From a checkpoint of a small transformer trained on Wikipedia: no biases in attention or MLP, untied embeddings.
Each number is 128 + 24 x the weight over the matrix's rms, rounded and kept within 0 to 255. Layers, rows and columns count from 0.

# layer 8 MLP up, 1792x448, rms 0.0693, rows 644-654, columns 0-63
[[ 94 168 132 175 110 133 112 166 128 123  82 146 126 149  99 125 133 194 156 104 147 128 136 133  81 107 172 107  79  98 129  95 149  62  87 144 171 125 131  84 107 131 146 128  86 165  92  59 134 106  83  91 160 119 111  69 106 196 167 120 173 132 155 119]
 [ 94 147 159 117 130 119 126 160  90 131 135 116 133 164  95 108 124 157 106 132 103  90 113 133 159 129 175  83 132 189 108 117 139 157 112 142 159  94 175 108  88 137 130 129  62 117 148  95 148 101  98 147 102 149 107 113 165 161 115  94 182  97 129  85]
 [224 147 105 127  79 165  72 141 168  78 182 141  75 131 172 168  80  91 109 160 120 135 171 116  63  97 114 131 145 238 161 139 137 122 148 187 148 115  91 112 185 136 162  96  87 168 141 124  89 140 123 168 224 139 108  99 126 120 108 126  93 141 121 145]
 [102 145  98 134 169 142 138  89 151 115 136 145 184 139 147  85 127 147 142 103 139 115 139 105 148 159 141 118 136 141 156 102 170 127 114  75 175 121 108 131 102 142  52  91 106 136 132  86 134 128 124 186 139 162  82 142 172 125  79 133 115 132 101 182]
 [122 141 124 148 140 127 136 122 135 125 123 137 104 137 149 144 162 149 135 121 157 109 108 137 147 150 149 144 124 121 148 123 103 115 107 114 102 159 125 129 146 145 138 106 138 129 105  92 161 149 133 119 113 136  89 107 105 160 125 102 155 104  89 146]
 [123 137 128  82 102  94 100 114 142  85  96 152 162 148  69 115 116 165 161 174  98 123  96 124 142 155 153 158 118 133 138 108 129 145 149 103 140  96 138 144 138 123 110 117 119 149 156 139 122 141 122 129 134  75 144 142 138 132 122 130 157 105 138 122]
 [151 114 120 130 139 126 116 129 127 144 135 145 145 108 110 110 122 119 127 156 132  92 122 147 112 134 109 126 118 136 116 105 119 133 110 129  94 134 149 123 142 112 121 110 129 116 114 123  69 137 152 122 114 129 124  97 133  94 144 166 122 116  87 124]
 [ 99  95 117 116  84 112 143 178 150 123 101  87 151 108 116 176 119 124 141  90 114  97 100 124 104  81  72 137  66 170 128 104 142 111 116  96 121 117 170 109 120  87 165 130 132  81 104 137  90 153 122 185 137 127  73 108 149 102 121  88 153 122 157 139]
 [139 158 107 150  83 127 107 161 127  90 107 123 112 136 101 115 154 167 131 169 127  81 144 127  94 188 119 165 143 124 109 118 130 131 171 104 152 155 145 113 165 136  82 159 139 143 135 116 159 135 193 153 103 109 161  45  94 147 121 127 128 128 117 124]
 [160 121 150 149 135 124  99 125 118 130 148 174 155 119 131 123 121 162 125 107 141 100 118  83 149 120 141  99 149 127 137 125 130 142 141 133 126 127 119 134 120 123 138 137 103 107 122 114 152 126  98 139 134 108 132 128 160  98 103 137 123 112 104 129]
 [132  84 137 114 128 133 120 140 123 114 138 108  89 115 144 124 143 137 133  94 148 157 146 139 144 123 111 157 120 139  99 128 145 155 137 122 132 120 164 109 138 126 134 134 132 129 144 102 135 135 123 139  98 114  85 113 135 105 122  74 127 114 119 117]]
# layer 8 MLP down (transposed), 1792x448, rms 0.0244, rows 644-653, columns 0-63
[[144 123 112 112 156 121 111  83 145 106 141 107 135 125 156 134 118 154 113 136 170 111 119  98 159 147 148  94 104 128 131 103 120 178 133 111 122  96 141 174  90 122  75 123 169 135 158 154 141  82 108 101 140 142 125 152 157 122 112 130  41 152 161 135]
 [118 117  81 158 138 134 138 111 120 166  92 131 116 122 139  95 133 154 146  89 101 117 161 108  85 128 123 114 105 119 139 102 119 123 116 103 158 123 172 138 122 100 109 103 126 142 123 154  88 123 117 142 150 108 156 107  88 130 122 102  94 160  87 116]
 [209 158  90 149  86 113  81 141 130 122 194 122 100 142 185  47  93 121 154  98  97 113 136 109 113  97  50 154 160 169  82 119 155 179 126 141 108  92  94 172 137 106 137  65 137 115 158  87  56 134  57 145  77 132 146 125 155 135  95 111 135 104 145 133]
 [159 140 126 129 160 104 170 115 110 165 113  90 115  89 153 156 121 145 123 116 122 109  71 117 150  77 143 141 113  81 127 150 112  80 138 157 143 143 140  96 178  87 142 141 105 172 114 143 119 131 119 143 129 114 163 144 167 123 119 139 100 114 173 114]
 [145 135 113 144 118 122 116 130 110 135 148 168 115 128 155 133 134 118 135 115 121 131 152 132  91 131 129 110 113 165 134 132 120 151 117 116 128 142 136 135 101 111 151 164 155 117 145 130 134 134 135 134 131 119 121 170 102 143 129 133 133 131 138 163]
 [123 149 128 139 127 140 151 131 155 142 150 130 112 133 145 160 108 116  99 119 163 127 167 156 133  93 141  98 174 106 100 159 110 124 139  78 159 119 111 163 127  99 149 128 140  98 108  96 110 112 129 141 141 181 136 119 166 123 113 133 128  97 144 118]
 [135 126 131 134 115 151 151 139 149 161 109 126 146 140 136 161 100 103 139 123 136 161 122 117 127 124 139 132 101 121 119 147 130 124 151 124 167 133 151 120 105 125 118 121 109 134 115 136 169 144 143 124 149 113 112 129 143 137 115 105  98 137 132 162]
 [ 97 102 112 129 113 201 102 117 111 145 153 139 145 150 147 114 122 120 131  81 139 139 140 133  98 129 130 167  97 100  98 136 132 145 114 116 174 102  93 107 139 164 135 136 160 146 141  90 146  99 104 104  85 163 117 126 154 149 120 117 159 103 145 186]
 [ 96 115 119 115  74 105 132 141 157 130 136 146 106 145  78 105 135  62 170 141 104  90  96 162 131 135 109 142 136 108 132 169 110  53 133 121 136 135 164 138 117  65 129 119 113 135  93 146 196  94 111 141 176 127 156 135 106 139 131 150 111 100  88 121]
 [134 103 131  93 119 127 129 128 144  93 106 118 155 120 142 128  96 127 166 115 123 139 155 107 122 126 131 136 101 137 137 128 118 116 113 151 128 119 134 182 118 153 143 142 152 133 112 136  95 141  97 143 118 146 120 118 121 119 135 156 150 110 139 135]]